python train.py --num_hidden_layers=11 --hidden_size=128 --num_attention_heads=4 --num_key_value_heads=4 --head_dim=32 --intermediate_size=512 --vocab_size=8063 --hidden_act="gelu" --norm="layernorm" --norm_place="pre" --norm_eps=1e-06 --positions="rope" --rope_theta=10000.0 --rope_fraction=1.0 --qk_norm=false --attn_scale=0.177 --bias="all" --tie_word_embeddings=false --parallel_block=true --init="uniform" --init_std_qkv=0.0437 --init_std_o=0.0437 --init_std_up=0.0437 --init_std_down=0.0 --optimizer="soap_variant" --learning_rate=0.00443 --beta1=0.95 --beta2=0.99 --weight_decay=0.0 --lr_head=0.00722 --warmup_steps=200 --schedule="cos" --final_lr_fraction=0.03 --batch_tokens=16384 --max_seq_len=256 --doc_mask=true --train_tokens=124700000 --max_steps=7612 --dataset="wikipedia_en"
Each number is 128 + 32 x the weight over its row's rms, rounded and kept within 0 to 255. Layers, rows and columns count from 0. The size above them is the row's rms in percent of the matrix's.

# layer 4 MLP up, 512x128, rms 0.265, rows 214-240, columns 0-127
size [111  93 100  92 106 103  96  92 119  99  92  92  95  96  97 103 101  83 104 105  85 104  86 109 100 112 109]
[[112 180 132 143 112 162  76 175 140 119  85  78 129 165 138  89 176 134 188 111 136 137  86 187 183 145 130 170 164 132 163 123 102 141 129 132 132 119 140 152 105 103 114 138 153 130  89  92  15 125 173 159 157 131 106  80 137 161 198  42 156 129 119 117 139 131 120 100  71 171 125 175 107 165 145 119 103 152 112 157 140  94  95 125  80 159 153 120 163  93  93 186 148 112 155 135 120 113 111 136 160 109 181 108 144 118 138 116 113 116  73 130  90 126 142 115 117  93 122 100 111 169  70  96 205 118 124 100]
 [ 72 121 163 172 148 119 176 207 146 144  82 182 115 164 121 113 127 110  92 117 118 120 128 112 169 112  84 129 147  93 147 116 120 130 121 133 154 175 161 135 127 144 113  59 143 112 119 133  82 156 125  97 150 150 135 191 170 121 136 186 147 136  83 115 128 111 141  86  55  89 148  75 142 131 182 113 142 152 141 120 104 172 165 167 112 125 175 166 136 140 174 112 129  77 129  83  57 148 104  92 136 108 122 116 132 131 161 167 142  88 161 118 123  83 159 126 142  43 167  55 170 124 106 137 155  83 155  69]
 [144  86 190 156 111 122 115  66 180 142 132 107  62 141 109  60 147 143  93 146 135 140 131 121 104  94  77  82 169 120  98 143 102 133 104 144 143 184  77 136 145 134  93 162 144 114 103 142 109 182 125 150 173 106 133 169 159 163 134 196 115 143 161 160  58 128 118 126 146 106 128 171 121  34  89 122 188 122 115 110 186  91  98 109 108 161 127 123 124 110  90 140 132  74 138 119 135 161 170 153 136  85 138 176 114 129 143  91 196 155 128 107 132 129 198 122 125  93 131 146  73 132 112  99 130 111 145  52]
 [ 82  96 192 119 183 139 118 157 161 135 138 142 130  81 101 103 149 114 126  75 139 130 129 177 109  54  92 114 170  72  59 150 102 131 202 170  77  59 124 135 145  84 128  94 129 141 112 110 118 118 112 155 133 146 167 104 115 116  99 154  86 152 153 118 105  70 123 127 140 149 128 124 109 149 139 142 183  69 125 124 181  99  48 112 137 121  93 141 130 186 181 121 125 149 117 108 121 153  99 130 173 139  88  93  92 122 194 158 165  59 106 136 141 103 147 111 146 115 146 180 147  99  69 128 145 113 173 117]
 [102 172 149  96  93 154 131 206 121 127 176  99 135 164 103 145 133 110 129 124 128 142 111 176 183 115  98 181  88 101 106  91 147 132 103 161 129 158 163 161 151 135 120 150  80 103 123 139 160 192 119  85 108  64 131 197 136  47  94 150 124 128 200 171 120 126 193  94 127 129 121 171 160 131 175 114  95 144 137 177 100 110 113 127 164 138 184 190 120 113 164 170 125 107 107 119 118 132  85 111 117  88 119 170 168 167 124 136 126 157 140 126 118  96 120 109  85 117  79 183  65  73  94  83 133 129 122 152]
 [108  93 202 176 131 122 162 157 141 138 155  89  80 163 124 147 136  91  82 106 146 123 129  99 112 137 102  90 100 140 116 119  99 104 112  68 172 133 114  46 143  51 164 142 135 156 128 151  52 126 145  58 144 118 134 109 108 146  56 159  96 109 168 168 146 130 112 130 137 108 164 148 110 124 131  90 177  83  71 147 130 109 125 138 172 139 171 138 111 129 200 114 121 181 171 108 116 165 147 131 137 120  51 105 162 100 125 200 139 122 129 114  89 101 148  89  79 122 157 121 103  91 121 167 170 154 155 137]
 [112 120  86 161 190 118 127 151 132 109  98 121 174  53 129 107 150 129  98 144  88 186 146 184 105  98 152 143 177  71 123 120  95  87  87 162  83 120 113 149 149 113  87 100 125 119 151 122 163 130 223  72 103 126 184  58 149 142 116 136  54 163 113  90 140  80 124  80 103 133 175 127 136 139  82 128 177 146 121  90 101 126 103  90 117 117 146 137 196 147 113 180 173 111 116 182 127 140 144 112 109 120 142  85 139 129 144  78 106  97 128 114 130 134 103 136 153 144  51 152 157 151 163 115 170 112 119 164]
 [ 76 152 127 152 158 102 132 174 109 150 141  93 138 149 160 120  74 152 133 106 111 201 114 103 100 117 126 133  89 107 205 158  97  80 129  97 145  98  94 145 156 147 144 154 132 159 135 148  93  75 129 144 191 153  95  99 124 139 179 111  65 132 152 101 151 140 167 102 215  99 119 189 133 160  90 195  94  83 121 120  94 103 111 137 155 115 123 130 105  82 139  98 101 124 122 120  73 118 104 161 129 136 147  87 204 122 155 142 113 107 136 130 102  55 128 161  42 142 115  83  97 117 102 110 147 117 147  78]
 [150 115 131 129 143 146 108 166 146 145 139 122 151 140 156 132 162  49 153 156 206 156  50 102 135 113 163 122  74 181 190 130 134 122 172  96 202 141 160 111 134 192 146  45 170 105 102 138 147 103  99 105 191 113  83 135 158 158 131 125 122 146 116 125 152  89 112 146 103 102 132 162 181  97 119 132  34 109 132 123 134 139 127 103 150 176 134 181  79 147 186 160 134 180 112  79 132 171 127 161 112 103 183  91 128 137 128 129 107 137  93 112 100 119 145 159 170 126 118  84 128 120 146 117 120 105 118  82]
 [102  88  94 133 118  77  83 109  75 130 120 139 130 156 148 170 112 113  84 151 103 191 140 120 130 167 179 147 129 133 123  90 108 102  77 134 233  82 121  96 135 129 148 181 180 161 138 122  59  95 144 102 161 138 109 126 108 131 162 113  65 176 140 129 167  73 138 168 144  98 210 173  53 125 148 141 150 108 128 132 161  62 142 145 138 130 104 105 142  75 127 114 118 129 152 164 107 111 136 108 177 132 117  96 138 144 166 102 167 118 169 175 164 116 111 113  85 175 128 119 180 160 115  93 103 143 114 107]
 [121  91 116  94 130  91 100 164 120 107  83 118 165 151 136  80 118 126 131 161 112 131 121  98  91 145 118 158 162 180 194 117 181  84 144  99 166  98  90 124 196 100 123  89 143 186 177 138 163 162 155 115  93  93 139  84 104 142 117 136 133 115 163 142  80 114 151 117  69 143 148  77 109  82 124 192 146 100 135 183 199 101  97  98 118 103  98 149 140  63 117 190 156 137 164 120 151 154 143 154 126 121 121 117  97  99 119  87 137  66  70  82 129 103 112 148 159 139  95  87 137 133 143 170 110 149  74 194]
 [126 137 119 123 133 151 129 127  78 144 103 148  99 150  57 118  99 125 188 113 104 125  33 127  67 208 119  66 119  62 141 130 149 144 169 126 141 123 102 157 171 158 112 195 116 107 127 135 108 109 159 118  87 144 129 111 143 105 123 122  60 157 151 101 146 119 173 104 165  97  80 134 116 103 132 112 174 185 135  82 152  63 170 208 143 110 184 140  94  86 157  96 135 115 139 132 107 157 116 158 162 105 119  61  90 147 106 157 117  86 122  94 171 102 122 145  93 169 145 168 145 151 148 153 136 156 136 115]
 [172 116 167 129  90 119 140 112  82 210  93  92  85  86 103 135 142 136 122 143 200 150 119 126 141  67 101 127 163  96 166 110 126  96 121 104  85 111 156 133 174  72 153  65 113 127 126 149 131 136 105 131 186 174 125 150  83  66 119 169  68 143 115 126 128 157 132 206  82 119 139  98 126 112 101  68 146 105 106 125 154 162 134 198 118 105 140 135  95 155 138 176 186 131  46 153 150 190 121 189 130 144 105 163 120 124 173 132 130 129 110 112 107 147 164  89 114 111 127  92 133 157 151 143 175 123 153 126]
 [131 128  84 107 153  86  94 116 110 156 164 150 140 167 180 154 135  70 206 105 121 145 131 155  98 108 142 187 157 109 104  97 168 110 129 106  99 124 162 104 181 125 174 126  96 128 107  82 192 110 174  81 116 108  99  84  94 184 111 130  95 116 151 185 127 104 201 128 101 100 121 126 115 102 159 107 158 102  82 153 132 146  96 121 117 132 117 113 106 138 161 120 115 115 146 126 204 136  92 108 146 122 128 133 146  70 102  84 140 133 182  86 139  53 112 159  53 108 111 139 152 185 145  78 145  88  99  71]
 [124 158 132 132 137 201 185 153 106 119 140 121 163 136  54 198 135 134  94 141 166 142  98 133 150 109 164  91 134 114 130 104 174  81 109 147 108 101 180  44 168 144 162 160 121 131 119 140 120 120 136  99 115  97 147 138  84 107 152 156 166 110  91 161 111 123 166 161  94 128  87 132 132  90 148 118 171  98 146 137 132 135 112 163 118 114 114 121 142 142 125 163 119 143 129 131 204 132 110  92 123  98 110 102 151 106 178 174 127 103  94 132 112 175  94 104 119  62 179 124 114 191  86  31 117  69 133  41]
 [136 143 160 173  92 166  94 148  75  89 156 144 133 185 107 122 129  90 135 156 101 149 168 157 132 120 121 114 140 125 131 132  95 166  64 136 121 130 130 117 104 157 127 127  70 119 184 112 155 134 141  95  93 101 107 120 118  83  92 159 142 126 122 169 109 162 152  79 168 116 178 166 147 115 178 146 158 120 148 125 170 122  87 116 145  85 168 172 143 140  65  76 214 121 163 140 138 110 123 200 146 122 118 135  67 127 187 168 185 112 134 167  91 179 123 177 141 134 127 163 100 101 200 136 110  81  61 145]
 [218 140 144 111  84 166 102 162 124 149 146 175 132 145  89 109 111 132 145 146  88 101  68 134 155  84 112 168  79  86 134 159 117 187  91 146 120 150 174 104 152 138 157 126 117 168 141 164  86  89 134  93 105 148 118 128  99  85  84 145 103 173 141 160 128 101 163 182 166  71  82  31 149 108  89 141 121 125  92 121  71 120  86  54 141 157 143 118  54 144 109 160 135 121 136 124  89 139 152 124 130 120  99 104 154 185 181 122 145 158 156 154 114 118 127 171 101 120 138 113 135 161 140 148  74 163 121 164]
 [148 112 123 131  76  71 146  93  78 136  97  91 121 123  78 103 127  79 183 100 149 112  54 107 155 124 124  57 142 133 116  96  91 140  80 131 130 111 126 105 106 107 140 155 105 116 112 138 112 110 176  97  96  77  97 130 191 100 177 116 144 147 173 112 111 142 115 196 142 113 154 101  94 135 196 139 183 147 122  91 174 129 151 146  71 134 137 106 124 160 127 130 135 127  40 130 140 137 101 147 182 108  84 102 152 208 150 142  73 165 178 144 105  68 177 123 126 147 162 120 103 106 120 176 101 130 151 127]
 [176 133 123 140 170 109 153  81 130 116  83 160 194  74 132 137 163 135 122 110 106 137  79 124 105 111 185 119 191 145 130  96  97  85 148 134 150 132 123 136 104 115 135 176 102  95 101 163 113 162 153 179  85 155  85  85 127  78  70 171 103 122 117 159 116 127 109  94 153 102 107  95 108 121 104 132 136 140 164  87  91 120 103 141 170 100 177 155 114 132 143 125 112  94 153 151  51 191 185 123 137 190  87 144  93 152 143 174  68 147 191 152 141 145 158 153 145 121 129 162 154  51 184 161 141 120 174 119]
 [122  84 100 123 102 114  80 114 160 204 160 109 146 157 154  78  99 111 203 130  98 136 173 141 162 141 142 129 124 105 139  77 126 138 116 131 106 102 110 178 108  90 174 146 148  72 149 103 174  94 161  93 159  79 145 142  91  97 129  70 154 129 134  98 112  79 123 140  70  68 156 132  95  32 115 165 174 195 127 153 161 128  95 103 128 174 118 139  71 172 156 138 113 146 139 115 133 119 104 144 151 141  79 154 116 187 171 170 154 152 141 166  73 130 106 206 131 115 145 118 111 136 138 151 119 142 142 120]
 [158 156 138 120 189 141 115  82 132 105 104 115 110 171 115 149 116 172 169 181  93 144  72 159  92 126 131 163  64 154  83 213 122 150  93 121 119 136 129 100 162 123  92 148 102 103  85 112  71 162 112 150  54 152 132 123  93 108  96 158 136  72 129 144 116 123 185 138 153 175 139 179 162 130 110 147 112 164 160  71  46 116 101 124 102 108  81  70 102 156 148 113 110 167  95 133 105 176  61 150 147 116 140  90 137 156 139 126 120 145 128 147  68 113 121  90 158 118  84  89  83 132 109 122 115 171 144  95]
 [144 137  97 192  87 141  88 121  80  89 119 175 187 117 102  87 141  59 130  85  78 109  84 189 120 124 171 121 140 158 120 108 156 117 141 151  79 115 157 106 137 114 132 147 139 121 150 136 117 165 117 100 134  82 124 114 139 128  66 127 108 148 164 186 112  84 167 108 125  76 146  85 124 190  75 163 142 144 110 154 107  46 123 132 242 116 165 149 141 132 107 196 132 115 136 159 129 122 146 107 170 137 110 156 150 150 152  89 132 101 154 129 129 165 166 148 168 124 117 112 101  67 174 141 157 139  89 155]
 [145 133 146 133 126 110 167 132 203 116 112  82 175 109 135 139 130 122 154 156 206 142 172 104 138 159 178 116 127 125 149 138  54 193 112 180 103 130  90  93 165 117 164 118 130 138 100 149 151 118 127 125 135 123  63 150 143 101  57  90 106 157 176 132 126 113 103 146 152 133 173 116 139 145  94 145 124  51 135 175  69 128 136 146 115 128 145 187 110 101 129 119 115 147 207 175 156 123 148  86 154 124  87  40 116 113 153  98  99  93 117  97  75  95 198 142  84 132 122 123 118 175 170 129 155 139 136 146]
 [205 140 191 140 151 100 106  97  63 180 152 120 194 139 129 176  93 135 157  81 151 120 129 129  90 162 146 154 146 104 144 152 116  51 146 145  88 171 116  97 150 104 151 167 125 112 169  98 157 143 135 147 131 106 131 116 142 151 119 151 146 171 125 128 109 146 129 160 106  51 165 139  84 126 156 154 137 101 158 113 109  96 131 118 141 137 149 131 186  75 126  86  90  91 175 151  95 126 150 134 150 162 106  93 203 115  91  99 100 169 122 167 150  67 122 164 128 149 122 165  66  96 111 168  80  90  82  75]
 [177  69 140 151 135 149  62 100  99 144 144 123 150 149 108 113 120 153 152 122 188 109 106 148 101 144  63 150 155 131 146 161  69 153 161  97 124 147 119  94 159 140 148 132 153 159 178 124 130 152 151 144  85 120 131 123 106 147 203 145 169 109  80  81 128 140 159 112  91 105  97 174 125 120 125 145 117 119 116 122 173 126 115 176  92 132 125  91 186 122 161 183 119 112  79  91 161  48 108 129 191 157 102 137 161 155 187 144 173 150 146 105 110 120 159 127  98  95 126  65 167 141  66  57 121 195 139  96]
 [114 138 118 192 178 126 140 152  90 110 146 142  98 143 152  96 123 132 120 115 193 131 115 144  88  83 107 147 147 162  87  92 140  62 101 113 124 159 102 107 117 119 146 209  62 112 154 145 125 197 151  86 151 141 140 179  93 174  76  99 173 121 142  84 121 169  98 135 151 124  99  95  67 152 177 116 120 114 120 134  98  79 112 120 127 104 170 169  99 137 122  91 131 102 136  68 140 131 181 140 184  99 153 130  72 190 108 190 139 136 159 139  68 155 148  90 112 118 105 125  76 106 151 129 100 160 182 141]
 [164 121 167 113 120 108 153 137 115  83 112  75 166 102 156 178 123  71 152 189 123 111 132 114 112 154 182 101 111 100 127 143  39 179 122 150 117 136  89  31 153 145 114 123 106 167 147 112 145 150 101 138 157 153 157 104 144 113 140 127 135 130 102 196 102 109 146  92 114 152 167 141 104 146  45  60 133  94 104 159 150 112 176 148 148 122 169 137 160 119 168  77 149 147 164 134 141 141  97  82 146 107  73 144 107 124 153 146 142 166 137 160  86 132  93  69 153 113 154  65 108 122 126 114 152 212 108 105]]
# layer 4 MLP down (transposed), 512x128, rms 0.232, rows 214-240, columns 0-127
size [113  92 101  94 104 101 102 104 123 100  87  98  92  91 103 102 105  93 104 111  85 109  88 103  94 108 110]
[[110 115 165 143 121  98  64 163 133 151 177 109 137 120 160 129 183 119 159 134 124 143 106 135 147 139 143 197 160 151 175 153 113 167 102  87 155 156 133 129 129 122  85  91 110 137 128 133  64 114  79 146  73 137  67 115 125 158 131 156 109  97 143 111 120 149 117 104 157 197 159 161 155 103 187 146 130 141 142 178 177 124 134 149 100 140 153 106 171 150 125  90  92 185 210 151 106  81  42 106 197 139 163 172 162 169 130 102 112 129 102 145  85 139  82 114 150 128 124 117  51 157  87  99  91 138 133 148]
 [119  82  58 133  92 155  74 118  77  94 147 101 140  87 119 197  93 150 143 144 125 144 138  98  76  88 122 148 132 125 109 152 123  92 114 145 104 141  13 127  90  92 116  85 125 131 151 121 165 160 129 181 150 108  98 129 158 100 119 182 128  89 152 103 111 164 127 168 125 100 129 105 137  96  85 156  73  90 118 116 130 143 128 141 120  47 131 153 123 143 160 100 108 134 132 101 159  72 109 134 135 140 139 140 131 171  83  49 123 168  69 194 167 151  96 121 107 194 152 169 148 130 113 156  95 129 104  93]
 [182  86 170  81 129 143 147 142 125  93 120 138  94 125 153 102 164 149 112 115 132 151 102 119 104 122 100 107 122 114 171 136 166 165 119  91 123 125 100 155 173 153 119 148 120  94 128 139 149 184 131  81 130  94  69  88 128 160 202 135 157 138 167 166 121 150 162 156 126 153  99 132 144  96  38 147 135 145 191 109  88 112  87  88 143 122  65  87 124  74 162 157  95 137 156 134  97 149 163  94  69 166 111 139 141  73 160 145 112 152  71 109 106  87 143 111  80 111 182  79 114  85 106 138 103  71  97 197]
 [106 132 151 129 122 111 102 159 118  88 105 128 106 134 133 185 114 139  72 115 112  82  60 103 198  92 131 174 109 119  95 100 122 143 107 164 141 160 132 130 119 161  67  77 127 154 101 137 135 138 162  69 161 182 178  99  50 138  63 116 135 114 182 103  94 150 127 120 137 204  62 167 129 131 122  74 146 157  95 117 126 139  99 110 117 151 114 120 211 148 194 154 135 137 128 147 143 105  93 134  72 115 129 126 130  95 108 151 176 126  53 102 146 149 168 115 108  70 105 109 146 157 114 129 166 116 151 164]
 [153  91  88  87 118 164 135 109 112 162 116  65 149 137  98  83 147  92  77 118 132  96 127 116 125 178 155 102 154  96 104 136 155  71 109 115 105 212 175 168 165  99 151 176 112 159 135 185 111 141  95 223  99 145 204 134 116 138 138 138 151 176 135  62 107 160 162 110 179 187 138 128 149 101  87  82  70 144 149 120 115 152 147 127 114 146 110 101 150  75  49 191 160 115 137 119 124 109 133  96 144 154 158  94 147 164 140 151 129 125 134 138 129 169 163 100 119 155 110 128 126  95  82 112 101 132 102 147]
 [114 105 135 161 133 125 127 161 115 157 119 130 106  69 107 141 119 112 119 126 121 167 130 128 117 117  91 167 144 105 125  89 128 142 175 136 111 168  91 171 130 120 121  71 145 129  76 135 108  49 112 114 146  91 178 129 107 135  52 150 131 150 179  74 138 190 139 173 166 146 132 128 139 176 101 135 146 103  70 175 127  59 164 116  69 113 132 141 148 184 204 151  79 169 159  88 194 170 136 161 154 141  90 122  89 109 124 114 132 163 137 100  98 211 106  68 158 130 134 137 174 133 139 123 149  90  87 126]
 [127 135 119  85 140  88 150 177 136 137  79 160 115 147 100 149 114 123 100 104 144  84 183 100 166  67 133 167 151 161 141 122  91 146 141 182 101 124 156 173 173  85 104 147 139  71 122 127 165  66 125  45  87 128 113 123  69 117 113 139 119 134 118  98 143 105 150  99 141 141 129 187 111 184 146 140 136 123 138 213 106 166  81 127 145 135 111  53 153 137 106 152 148  80 129 135 152  61 116 119  57 159  86 138 111 165 111 109 129 128  98 135 140 161 123 163 129 121 124  77 109 133 101 162  90 113 112 227]
 [124  96 142 143 111 111 120 184  98 112 137 155 141 122 104 180  97 165 117 101 146 179 196 101 144 141 149 133 130 208 186 154 169 156 135 119  91 134 138  91 131 107  93  60 150 158 148 187 138 146 149 133 142 126  85 145 202 123 132 122 130 121 205 152 145  91 125 147 203 103 109 207  82 155 137 102 172 125 105 142  81 117  77 129 101 197 120 150 104 118 123  87  95  83 117  71 109 129 159  85 107  94  84 133 130 179 133  78 112 121 162 129 146 114  79 156 118 117 129 133 108 110 164 147 176 159  97 110]
 [125 156 135  73  98 145 184 154  73 131 124  96 113 124 173 178 118 209 121 114  88 154 117 131  84 106 140 135 142 165 133 111 136  98 131 186 145 187 120 163 160  92 143 187 181 107 109 109 124 135 123  44  98  73 121 122 186 102 118  87 146  98 154 126 167 117 135  98 143 131 122  88  90 107 118 156 102 105 110 116  93 137  84 128 131  47  47 117 155 138 102 137 154  96  61 141 162 103  58 161 121 112 115 178 131 159  98 103 129 181 141 161 139 127 156 143 121 118 144 113 162 144  92 172 100 143 180 110]
 [ 87 110  75 119 163  69 153 116 147 121 151 110  84 145 127 128 125 117 151 148 191 118 103  78 117 157 147  72 172 145 182 117 125 120 134 146 117 197 113 151 100 170  86 153 158 135 151 144 120 125 154 136 128  73 138 157 199 112 114 130 158 112 170 132 102 134 184 129 111 145 118 143 149 145 165 127 157 158 152 161 167 136 179 127  87 153  86  74  84  77  84  75  95 110  55  87  72  97 151 196 129 144 134 124 111  98 121 148  90  74 172 133 157 182 119 165 180 125 116 167 115 134 126 123 148 186 182 147]
 [ 59 109 143 139 194  65 150 109  81 157 166 163  65 122  49 115 143 120 121 151 131 137 124 127 105 126 130 143 142  97 134 114 141 117  91 134  88  99 134 105 129 104 126 110 129  80  81 135 116 168 166  67 140 136  91  86 132 157 130 106 133  81 187  74 103 151  92 102 127 130  71 151 137 139  73 107 106 113 105 111 152  84 172 101 131 114  88 110 219 118 167  90 112 132 138 125  90  81 105 132 108 124  95 138 154 110 174 106  29 168  98 170 124 149 112 137 174 138 110 110 121 129 160 135  58 115 136 176]
 [ 87 128 111 105 159  50 119 110 106  96 105 153 127 101 169 144 133 112  87 136 122  84 129  99 158 164 130 115 128 166 184 108 138 135 116 138 146 132 119 158  64  88 112 148 128 125  97 177 142 110 174  94 129 174 108 128 120 135 117 124 171 105 137  83 108 131 127 109 130 135 122 139  99 119 136  73  98  39  87  80 140 141 131 123 132 109 239 134 113 101 147 155  72 148  91  61 145  52 132 137 129 164 123 139  64 165 144  99 108 131 137 107  92 124  79 138  50  80 140  84 167 151 174 166 123 146 158 180]
 [100 114 152 119 118  87 162 125  71 151 116 121 117 191 157 190 138 153 141 113 106 144 138  89  89 148 153 163 143 152 140  83 164 158 110 141 141  72 181 183 149  91  75  95 103  81 140 132  96 141  75 152  70 142  75 111 172 154 136 126 122 165 118 112 108 139 114 169  99 143 128 155  63 144 142  85 129 156 143 149 149 123 112  94 130 137 160 135  64 135 146 192 138 133 121 136 125 131 151 155 189  57 110 181  77  91  98 132 100 209 107 157 120  99 167 167 157 138 154 104  81 169 161 165 110 175 142 164]
 [155  75 163 133 111 105 131 120 140 111 153 201 135 115 122 147 149 118 121  93 135 152 112 132  76 169 116 112 191 194 144 166 154 157 145 108  74 175 192 128 124 129 150 108 164 120 118 178 114  80 120  64 141 113 144 129 168  77 122 168 131 146 207 128  76 126 127 168 172 194  90 124 173 128 115 121 119 218 134 123 118 154  84 120 113 181 111  84 186 123 159 126 161 127  93 108  64  76 163 146  84  59 110 139 164 107 136 119 118 133 161 129 155 134  84 104 145 114 147  98 170 105 115 145 112 145 128 129]
 [127 142 128  69 107  67 119 102  76 131  95 115 152 157 174 165 106 171 137  81 134 141  77 109 174 106 148 132  86 115 116 136 127 161 130 114 142 118 183 113  84 136 124 150  64 107 107 173 134 125  93  70  97 115 111 130 145 120  87 145 181 117 175 165  99 154  89 117 139 142 154  79 145 109 161 104 126 143 131 147 112  97 126 143 137 167  15 123 119  64 123  72 128 159 111 188 151  96 128 104  82  85 121 163 139 121 156 115 157 121  83 125 145 188 130 151 142  84 217 102  94 105 116  85 136 115 161 178]
 [115 166 110 153 138 155 128 180  84 126  91 176 138 107 161 142 146 148 163  96 128  51 147 173 141 185 144 117 113 189  97 173 135 125  88  92 130 164 135  98 145 165 140 184 127 130 116 117 172 135  59 116 106 129 179 123 139  89 176 128 113 165  96 138 181 205 144 102 111 171 124 116  85 104 173 150 145 171 135  92 151 136 149  99 117 126 130  96 145 187  81 124 126 105 161 134 154  76 153 162 143 100  94 107 155 145 168 116 154 133 124 150 108 174 168 168 136 131  82 110  68 114  92 191 114 124  58  73]
 [ 90  81 170 170  83  85 171 125 104 113 188 112 143 143 121 168 110  81 115 133 111  80  94 103 187 134 135 116 120 149 148 102 142  80 175 130 145 204 120 158 165 123 132 154 186 133 131 105 120 122 150 157 148 160 160 119 106 153 128 113 113 111 179 134 125 147 123 104 123 118 110 164 191  97 116  73 104 140 142 122 127  74 130 112 174 143 106 106 200 133 127  99  85  93 165 156 169 111 135 116 132 136  96 125 106 162  81 150 149 113 171 180 175  75  94  74 217 194 184 189 138 103 104 120 151 119 130 151]
 [ 71 166 162 205 139  95  86  98 123 114 156 133  65 151 143 194  94  85 132 103  80 134 151  99 130 150 127 174 112 141 160 116 133 191 180 123 136 156 117 190 110  98  79 140  84  79 104 148 184 127 115  98 182 164 102 134 113 141 116 132  89  95 183  97 140 127 169 114  76 174 139 201 117 152  89 110 154 130 152  96 112  73 130 117 165  81 137 127 160 131 180 130 132 183 195 133 117 129  94 151 147 148 143 161 149 132 136  68 145 142 128 145 134 114 151 122 125 120 180 104 138 125 187  75 143 156 138 157]
 [ 90  90  95  98 103 177  73 121  96  84 131 113 108 148 126 137 105 129 141 120 120 111 123 171  78  52 117 148 100 111 130 165  91 145 153 164 158 137 169 155 128 161 112 105  63 165  95 161  69  60 119 203 111 152 121 164  72 136 100  92 106  98 131 114 195 119 104  54 158 190  67 141 136 140 117 168 146 134 144 146 157 173 142 149 130 105 140 106 136 172  98 114 103 135 116 168 120 162 141 111 138 101 106 152 108 152 138  95 131 116  28 148 127 134  69 125 169 154  94  99 139  83 152 144 169  96 113 132]
 [ 78 183 143 120 121  78 127 138 118 155 170 163 102 129 121 105 146 160 124  83 113 165 117 116 100 137 103  99 150 112  90 150 109  94  94 148 102 185 114  97 140 143  92 195 143  54 144 124 126  76 116 125 177  96 114 123 161 173 185 142 209 140 174 192 194 127 126 138  78  97 199 181 165 123 107 112 172  93 146 153  85 148 138 124 107 147  63  95 121 115 141  64  86 124 106 130 101 151 129 151 124 168 108 163 101 131 146  84  75 120 165 126 107 146 112 120  99  77 157 127 157 141 195 133 117 130 124 146]
 [111 141  83  96 153 172 128 127 111 133 138 139 132 122 123 162 105 127 118  51 172 149 165 119 115 129 186 130 140 150 132 125 140 140 135 184 116  98  94 136 104 153  89  81 114  70 148 153 122  96 108 141 136 148 137 113  84 148  87 123 113 103 203 107 127 128 114 105 144 179 110 134  97 181  94  68  99 108  80 159 176  68 174 123 194 148 152 138 143 133 133 139  77 124 148 162 130 127  73 112 131 163 128 207 146 107 170 123 169 185  93 175 152 138 119 181  87 111 173  80 205 163  71 137 101 133 149 172]
 [125 136 102 173 158 148 140  90 113 170 150 117 163 100 159 147 101 164 105 132 190  87 104 109 153 135 121 138 130 129  84 110 167 127 135 101  57 181 142  72 144 132 133 127 100 112 106 103  74  82 106 178 125 133 123 169 140 182 143 169 107  94  46  89 119  70 172 167 173 136 107 178 156 101 120 172 106 146 138 126 111 167 170  93 140 152  87 172 152 173 124 179 108 144 129 115 180 131 107 127 160 103  78  99 105 109  83 123 187 165  81 125 114 120 150 154 115 184 161 176 101 161 116 195  84 114 107 134]
 [115 129 132  99 152 102 147 102  80 122  99 158  99  79 134 154 100  96 138 116 130  92 154 120 104 104 143 125 113 108 130 125 199 164 132 130 142 120 152 155 111 144 137 152 114  85 153 160 114 153  72  76 119  73  87 117 127 140 147 173 186 122 255 118  90  61 123  89 127 203 132 106 139 152  96 170 136 149 163  93 177  99 149 123 143 179 164  74 117 124 120 100  98 133 141 111 161 105  95  55  84 117 133 159 171 152 141 110 114 152 128 108 114 168 166 122 147 149 192 149  98 134 120 139 134 115 121 126]
 [ 98 123 109 124 148  73  64 127 123 104 170 118 116 188  95 155  93 131 135  88  83 114 127 123 148 155 116 107 112 154 163 144 124 123 130  99 162  53 138 146 133 197  72 135 106  52  75 136 135 101 173 119 132 136 104 130 161 128 176 100 108 103 109 203 177 171 147 147 104 110 174  95 149 149 145  96 146 131 152 100 112 127 103 107 109 136 112  75 123  80  69 139  90  90 117  96 132 121 138 181 124 119 103 136 143 175 150 102 154 133 102 195 176 178 123 127 165 164 101 155  75 140 172 132  71 190  77 108]
 [ 86 159 170 123 119  92 120 136 226 167 123 121 161 166 120 150 182 113  74 116 133 125  47 101 159 131 130 102  82 148 117  99 151 142 130 118 182 129  77 116 139 149 131 152 166  65 114 134  98 171 135 134 130 123 119  57  92 152 118 120 149 116 113  89 154 143  52 147 108 114 125 132 171  74  67  99 181 118 115 142 156 133 148 127 136 123 172 168 214  64 129  99  99 132 131 102 110  66 170  85 142  99 146 106 148 130 106  97 123 136  77 119 103 143  90  67 151  75 141 101 135 171 143 132 145 142 145 117]
 [ 62 152 158 143 142 125  50 142  72 118  49 119 110  78 165 139 135 165 156 117 121 117  94 145 142 130 137 157 117 163 162 205 121 138 112 133 100 166 141 153  93 157 129 139 166 137 134 120 110 189 126 123 138 159 124 118  79 162  85 179 111  59 141 126 168 146 136  95  94 111 106 159 135 139 133 112 151 119 148 129 127 126 191 149  76 117 110 127 125 134  81 100  75 169 114 108 148 141 130 107  75 166 120 116 161 150 140  52  83 125 100 101 113 182 106 161 138 129 242 123 190 143 123 178 114 149 107 112]
 [147 130 138 124 147 138 158 148  91  99 121  95  90  87 105 134  88  46 171 138 101 135 118 142 146 171 127 124 110 124 147 137  60 153 107 156 140 111 122 114 131 121  45 109 116 148 152 162 137  91 136 171 120 111 151 123 102  92 138 150 113 129 199 125  56 147 149 162 173 139 152 102 187 128 125  49 156  96 123 132 144 123 132 158 156 157 147 135 118 157 116  40 112 159 175 113 169 156  99  71 127 139  67 203 137 133 130 130 102 155 132 126 141 104 197 139 167  95 179 171 141 137  93 133 191 196 142 145]]